From a checkpoint of a small transformer trained on Wikipedia.
Training: a variant of SOAP for these matrices, 99M tokens, 3028 steps.
Each number is 128 + 24 x the weight over its row's rms, rounded and kept within 0 to 255. Layers, rows and columns count from 0. The size above them is the row's rms in percent of the matrix's.

# layer 2 MLP down (transposed), 512x128, rms 0.174, rows 166-178, columns 0-127
size [ 92  96 111  98  94  88 104 101  92 103 101 104 101]
[[ 75 123 128 112 118 115 168 141  70 132 125 118  76 117 130 127 137 148 120  91  99 125 180 131 160 122 111  89 126  80 145 102 107 125 126 111  77  86 119 118  96 138 127 107 139 136 129 165 180 104  98 133 141 118  85 105 152 123 112 124 152  85 113 148 162 137 131 154 119 130 147 103  96 104 122 117 132 105 177  84 148 145 113 121 147 173 115 123 106 114 108  96 118 117 127 174  99 109 139 141 136 145 140 142 138  90 144 119 101 170 115 119 122 126  97 147 157 150 112  91 167 127 154 125 123 132 138 146]
 [108 138 158 142 160 134  99 173 144 110 121 137 168 156  95 111 147 150  89 139 171 109 150 114 111 118  90 160 154 146  87 158 158 152 116 124 150 106 122  97 104 119 144 116 162 115 109 102  53  99 123 198 112 110 110  95 120 146 127 125 146 135 135 170 151 156 165 137 116 133 120 124 112 124 155 150 132 111 134 138 153 133 117 146  84 114 111 109  51 132 147 123 113 144  86 130 146 135 119 120 139 127 114 146 114 139 119 123 142 117 111 123 138 153 103 167 134 103 113 146 154 101 134 105 100 102 141  89]
 [121 139 117 169 150 115 106 105 141 115 123 135  80 117 133 147 141 144 135 130 125  91  97 120 136 153 154 133 159 125 140 120  91 117 123 122 145  67 156 137 100 113 153  89 124 171  92 116 138 115 129 105  94 138 105 120 127 119  95 108 132 120 140 168  94 141 121 122 130 110 156 133 129 126 104 136  97 124 160 132 158 185 147 170 112 191 157 101 132 127 106 162 127 170 149 178 124  99 133 167 158  76 176 130 140 114 131 145 136 121  82 134 117 138 143 142 175 110 131 103 107 150 151 105 139 148 115  93]
 [103 150 139 132 137 137 160 119 150 109 115 141 156 142 145 183 121 140 100 161 105 140 101 159 161  96 139 124 113 121 146 162 157 110 146 102  56 162 129 126  74 129 134 144 142 133 161 113 117 117 132 116 179 105  83 136 110 168 101 156 142 183 133 111 123  90 105 135 169 142 112  73 127  99 164 138  86 116  72 111 142 121 158 124 147 123  85 143 119 164 120  95 129 124 112 150 132 122 131  95 112 126 101 120 120 135 137  98 118 134 142 143 113 123 148 121 159 111 156  98 114 132 124 126 103 101 133 157]
 [172 146 109 135 137 115 121 114 112 102 158 114 110 115  93 155  70 154 100 117 128  89 102 155 128 154 142 128 166 147 152 130 132 131 135 147 117 118 136 151 128 147  99 146 140 101 129 125 103 129 175 102  80 104 135 143 161 131 139 143 111 118 154 159 134 145 146  90 130 190 155 102 105  97 129  99 107 118 136 130 109 126 146 117 166 186 101 141 138 135 153 109 114 133  98 163 136 117 163 119 100 141 115 101  93  98 120 131  91  99 194  92 141 156 145 136 124  96 126 174  97 137 163 118 143 131 149 138]
 [ 98 108 143 142  95  71  98 138 137  91 103  99 107 142  92 141 141  95 131 137 131 122  87 155 107 157 121 156 124 105 143 167 143 138 136 101 104 115 144 162  99 138 104 134 131 147 121  96 108 105 131  99 141 112 166 153  90 148  92 109 126 149 125 121 120 148 114 125 110 146 177  97  97 162 122 184 133 193 149 173 130 139 118 147 139 116 101 124 130 138 105 104 118 120 118 119 112 103 160 119 123  85 117 188 110 108 112 114 113 129 154  98 172 127  98 133  90 131 123 107 112 129 104 130 168 107 118  98]
 [138 123 129 152 129 114 133 146  98 132 159 142 146 101 157 105  80 149 117 145 149 143 133 126 142  91 121 170 165 139 141 159 158 162 153 130 128 104 118 156 145 186 108 116 143 105 146 101 145  98 109 149 110 140 145 130 126 115 142 134 102 153 137 123 159 109  87 179 114 154  93 138 152 151 124 131 172 113 154  83 110 141 135 101  97 154 101 129 104 170 136  94 149 130  78 141 159 175 100 138 115 134 140 154 133 143 137  92 120  83 164  68 145 121 115 101 149 115 100 119 143  97 104 147 111 128 102 126]
 [141 127 131 103 136 119 129 129 130 183 152 164 127 123 121 155 114 116 113 138  94 128 137 164  84 105 114 143  91 147 148 122 154 141 113 154 131 140  85 135 149 158 141 143  96 108 126 147 148 114 155 128 104 138 130 107 148 111 144 131 153 134 177 123 161  92 115 130 122 138  83 161  79 197 110 113 127 182  95 109 124 102 140 161 108 136 140 115 148  96 145 144 147 151 155  85 114 159 158 159 148 121 118 194  97 158 123 152  98 118 107 123 139 125 102 140 115  76  98 140 166 134 145 135 125 107 135 123]
 [117 115 130 121  79 137 124 150 126 161 150 106 176  92 159  65 147 172 138 118 130 127 157 104 157 166 107 142 117 163 139 118 127 132 125 126 112 111 110 146 162  76 123 119 151 168 119 134 129 148  63 128 120  97 162 130 125 120 146 111 132 168 104 105 155 114 136 145 143 127 114 103 148 102 143 143 155  74 135 101 172 144 168 153  94 133 134 133  98 125 163 149 129 164 131  98 154 134 125 121 155 118 106 129  87  67 151 132 131 127 124 112 109 144 158 102 147 121 158 117 143 154  99 110 101 128 143 124]
 [131  95 161 120 142  95 122 146 107 142 134 143  75 127 115  94 146  88 117 146 137 120 127 133 168 163 120 157 148 115 100 125 164 109  82  89 138 112 117 139  93 109  88 131 131 116 114 177 119 112 157 148 153  87 142 112  82 104 148 138 112 116 122 148 151 144 172 154 128 114 130 164 152  86 158 163 118 106 123 100 157 114 173 150 131  97 147 170 101 116 114 123 133  96  75 102 113 139 152 146 117 107 137 138 170 119 137 112 102 131  96 114 121 133 122 114 134 152 176 107 136 167 135 178 121 124 141 133]
 [133 109 143 140 130 154 134 133 126 112 131 111 137 129 116  84 118 121 116  97 122 112 152 150 161 136 157 161 141 145 132 157 143  79 176 163 153 148 159 149 150 174 180 201 152 121 137 125 129 107 137 181 113 116 125 150 116 173 140 121 158 104 144 131 110  94 125  98 131 126 117 134 171 138 128 164  90 155 120 145 129 117 144 177 125 145 106 143 175 125  85 146 123 134 109 131 153 107 117 118 146 126  95 140  83 165 158 137 181  94 106 119 154 121 104 121 138 141  95  97 143 126  92 147 134 121 115 138]
 [148 107 122 152  94 114 106 146 162  82  86 167 160 145 146 120 115 124 141 117 139 103  86 114  86 129  82 123 145 128 120 137 129  88 139 151 100 137  90  95 104 103 134 164 121 128 131 112 140  86 122 143  94 171 172 129 133 103 135 108 153  74 114 118 141 144 128 138 114 135 127 142 149 130 108 101  95  82 141 110 118 108 115 104 106  95 135 132  80 140 113 161 124  85 150 111 141 118 149 138 160 153 160 152 135 106 115 134 116  91 156 119 112 101 108  60 146 156 119 107 102 165 144 131 139 115 143 102]
 [ 89 147 145 114 112 125  99 112 136 124 134 134 158 120 140 114 171 107 118 159 109 115 118 112 152 146 117 146 125 141 108 130 161 158 179 108 133 149 126 117 149 104 124 131 132 186 112 127 131 144 109 150 114 134 104 160  83 138 186 130 153  99 114 173 151 103 131 134 101 165 116 137 119  98  90  99 134 116 119 118 189  93 145 120 138 114 111 142 144  69 148 134 135 148 141 136 146 124 146 129 123 107 146 125 130 148 153 119  98 119 134  98  97 142 136 217 161 110 172 178 148 105 121 127 148 157 109 127]]
# layer 2 MLP up, 512x128, rms 0.182, rows 167-178, columns 0-127
size [ 94 100  99  98  99 107  99 101  94  93 102 102]
[[125 113 122  74 170 176 132 139 139 123 138  77 126 107 179 108 154  94 151 125 134 121 110 138 125  97 102 141 131 118 154  93 107 116 149 136 157 129 125 116 106 104 124 112 117 129 144 110 150 119 104 138 120 115 176 149 149 131 106 107 122 102 133 143 114  76 113 146 127 152 128 138 164 124 101 103 148  96 146 134 192 107 142 147 123 150  95 105  89 103 144 157 150 127 170 113 182 161 135  90 139  98  91  99 153 112 151 122 119 107 108 177 148 138 112 131 125 153 109 121 101 106 143 163 155 124 155 167]
 [ 96 121 129 113 148 132 153 170 132 138 123 157 145 100 100 120 124 106 144  93 113 144 152  77  98 123 110 111 119 137 188  91 149 148 143 162 134 133  99  97 122 134 106 105 172 108 147 120 102 154 163 160 150 136 133 110 130 153 106 133 123 137 179 127 183 111 110 119 132 113 136 131 128 147 132  72 108 133 139 143 115 108 122 121 148  75  93 122 140 116 109 159  93  90 115  87 161 142 154 136  90 102 128 157 132 114 121 120 149 139 138 137 139 129 122 114  86 143 130 142 140 129  91 210 104 154 149 114]
 [161 143 115 105 156  98  84 109 128 121 133 180 144 161  85 137 117 121 136 124 151  88 147 112  78 118 194 114 113 113  96 129 120 122 105 148 152 138  84 131 111 118 132 156 124 141 131 138 132 145 133 104 161 159 158 128 133 119 131 115 115 138 118 168 155  92 153 120  93 105 145 123 119 156 101 112  93 145  94 164 131 125  90 101 131 140 133 122 108 121 117 148  88 126 120  97 161 127 150 187 107  98 176 100 124  93 118  97 113 157  87 130 155 128 154 134 151 128 167 119 107 141 131  94  93 142 107 101]
 [126 104 114 164 143 168 142 168 138  89 131 118 116 133 103 118 176 121 112 145 134 156 112 134 147 148 125 127  54 140 125 132 117 133  96 161 143 113 164 127 147  87 190 126 136 127 137 147 163 165 122 157 153 160 131 151 102 123 147 122 131 101 129 137 162 137 138 118 130 112 171 118 132 154 122 120 152 138 104 158 130 108 128  77  88  80 112 143  93 119 169 179 160  78 147 105 151  81 147 143 124 100 147 159 119 130 125 102 135 158 101 143 115 140 145 119 141 139 150 140 118 145 146 100 132  86 132 116]
 [149 119 139 136 179 121 117  71 151 125 140  89 123 130 166 141 138 129  98 119 121 101 113 127 127 153 120 164 116 110 163 148 116 118 138 149  96 170 136 135 107 166 122 136 147 114 144 100 153 163 177  79  73 140 128 141 147 140 147  85  99 139 129 156 155 100 113 123 115 129 133 136 144 149 172  99 199 107 153 115 154 151 148 154 123 103 104 124 104 110 137 145 119 156 118  77  76 129 146 122 164 122 139 150 114 102 105 131 128  92 153 142 109 160 159 132 132 144 102 110 117 164 149 121 122 117 116  97]
 [133 137 151 164 145 137 136  86 106 105 123 116 131 132 117 156 178 138 138 158 107 105 156 104 113 116 100 129  95 109 146 131 150 131 152  95  98 117 110 163 135  97 121 122 140 132 134 145 117 119 173 139 122 111 132 136 120 145 109 151 120 147 166 115 125 107 151 165 105  62 105 111 135  83 137 159 129 114  64 158 119 134 164 138 102 117  94 122 145  99 121 110 133 101 141  99 113 155 124 155 135 120 102 103 157 170 187 103 111 191 107 168 135 133 143 110 133 119 114 148 108 161 120  98 137 178 147 107]
 [151 142 112 138 121 109 126 102 115 113 129  88 121 116 157 156 119 124 136 136 121 123 155 123 145 160 139 117 134 161 162 118 160 136 116  90 142 134 125 133 101  55 143 131 126 113 143 126 147 127 140 117 139  99 132 118 159  94 128 166 129 119 123 119 137 167 133 175 157 127 123 102 153 168  80 125 113  75  74 108 120 153 156 110 112  98  63  79 110 111 114 171 134 104 144 135 142 169  75 129  94  95 166 105  99 124 163 119 126 104 145 161 126 133 100 130 130  88 123 110 118 148 137 100  96 137 138 121]
 [132  85  94 111 160 145 120 127  95 102 131 148  92 117 117 148 140 109 163 130 140 163 143 119 108 147 154 133 149 146 165 107 106 162 176 169 145 142 147 190 103 107 103 124  65  93 143 159 113 133 174 129 100 112 111 124 154  96 125 137 140 124 128  86 128 133 123 111 120 154 121 128  73 147 163 107 124  99 127 156  94 147  80 150 145 138  99 104 136 102  98 100 101 116 148  94 115 117 158 128 130 126 121 134 142 126 161 157 114 134 110 160 144 135 130 172 123 133 127 158 121  71 109 148 143 147 129 129]
 [104 109 131 124 116 158 161 110 135 153  98 115 121 144  93 109 106 140 117 117 146 111 163 109 104 147 138 101 115  88 173 109 106 130 135 151 128  89 137 135 141 140 168 116  68 113 153 125 121 127 133 137  81 118 101 111 134 101 100 124 148 133 103 159 149  72 120  79 105 186  95 113 167 126 108 105 132 153 110 156 131 138 124 153 136 108 110 126 148 101 152 166 147 152 126 100  99 166 114  94 164 147 162 102  98 117 131 102 157  98 121 120 159 140 108 144 105 150 158 124  97 104 130 120 157 117 181 129]
 [113 126 126  76 149 137 123 139 104 130 128 128 115 128 120 142 130 150 160 102 140  69 139 134  99 128 106 106  94 119 133 157 127 128 138 104 119 121  78  93 137 133 144 129 141 132 143  97 100 122  99 156 146 101  98  99 156 137 134 116  86  71 131 163 116 154 122 128 129 132 146 138  81 137 134 143 111 115 129  82 169 184 180 132 114 124 101 136  80 128 144 128 148 135 146 140 134 148 127 153 159 122 141  96 116  98 158 117 120 170  96 129 114  86 164 179 135 122 160 127  99 171  84 106 130 153 154 109]
 [109 148 192 130 129 142 145 140 139 136 116 106 105 115 151 155 151 111 121 106 161  79 117 108  99 119 130  79 111 186 177 134  93 128 161  84 121 123 105 120 117 109 119 130 152 153 104  68 128 147 139 116  99 119 106 141 117 161  95 175 135 134 154 145  87 104 134 147 137 140  84 152 122 120 123 135 118 166 139 137 127 143 103 144 131 137 160 137 158 132 126  98 138 134 131 122  84 165 113 147 148  91 120 139 150 127 100 120 138 146 131 111 138 127 168 140 107 152  72 104 120 128 172  90 134 123 178 132]
 [148 174 144 174 107 115 141 170 111 136 146  89 143 123 111 114 143 129 115  79 166 145 141 127  91 106 141 117 103 104 146 136 103 123 129 101 105 117 153  81 108 119 162  98 117 136 124 134 122 143 142 126 157 155 132 178 135 138 128 116  77 157 124 155 155 139  87 120 121 117  94 151 137 127  68 155 119 133 108 128 127 123 157 178 101 142 124 137 158  84 124 127 133 106 102  97 137 144  99 115 191 110 134 124  94 110 133  75 117 116  95 129 153 128 146 135 113 130 109 155  99 154  99  84 143 153 100 134]]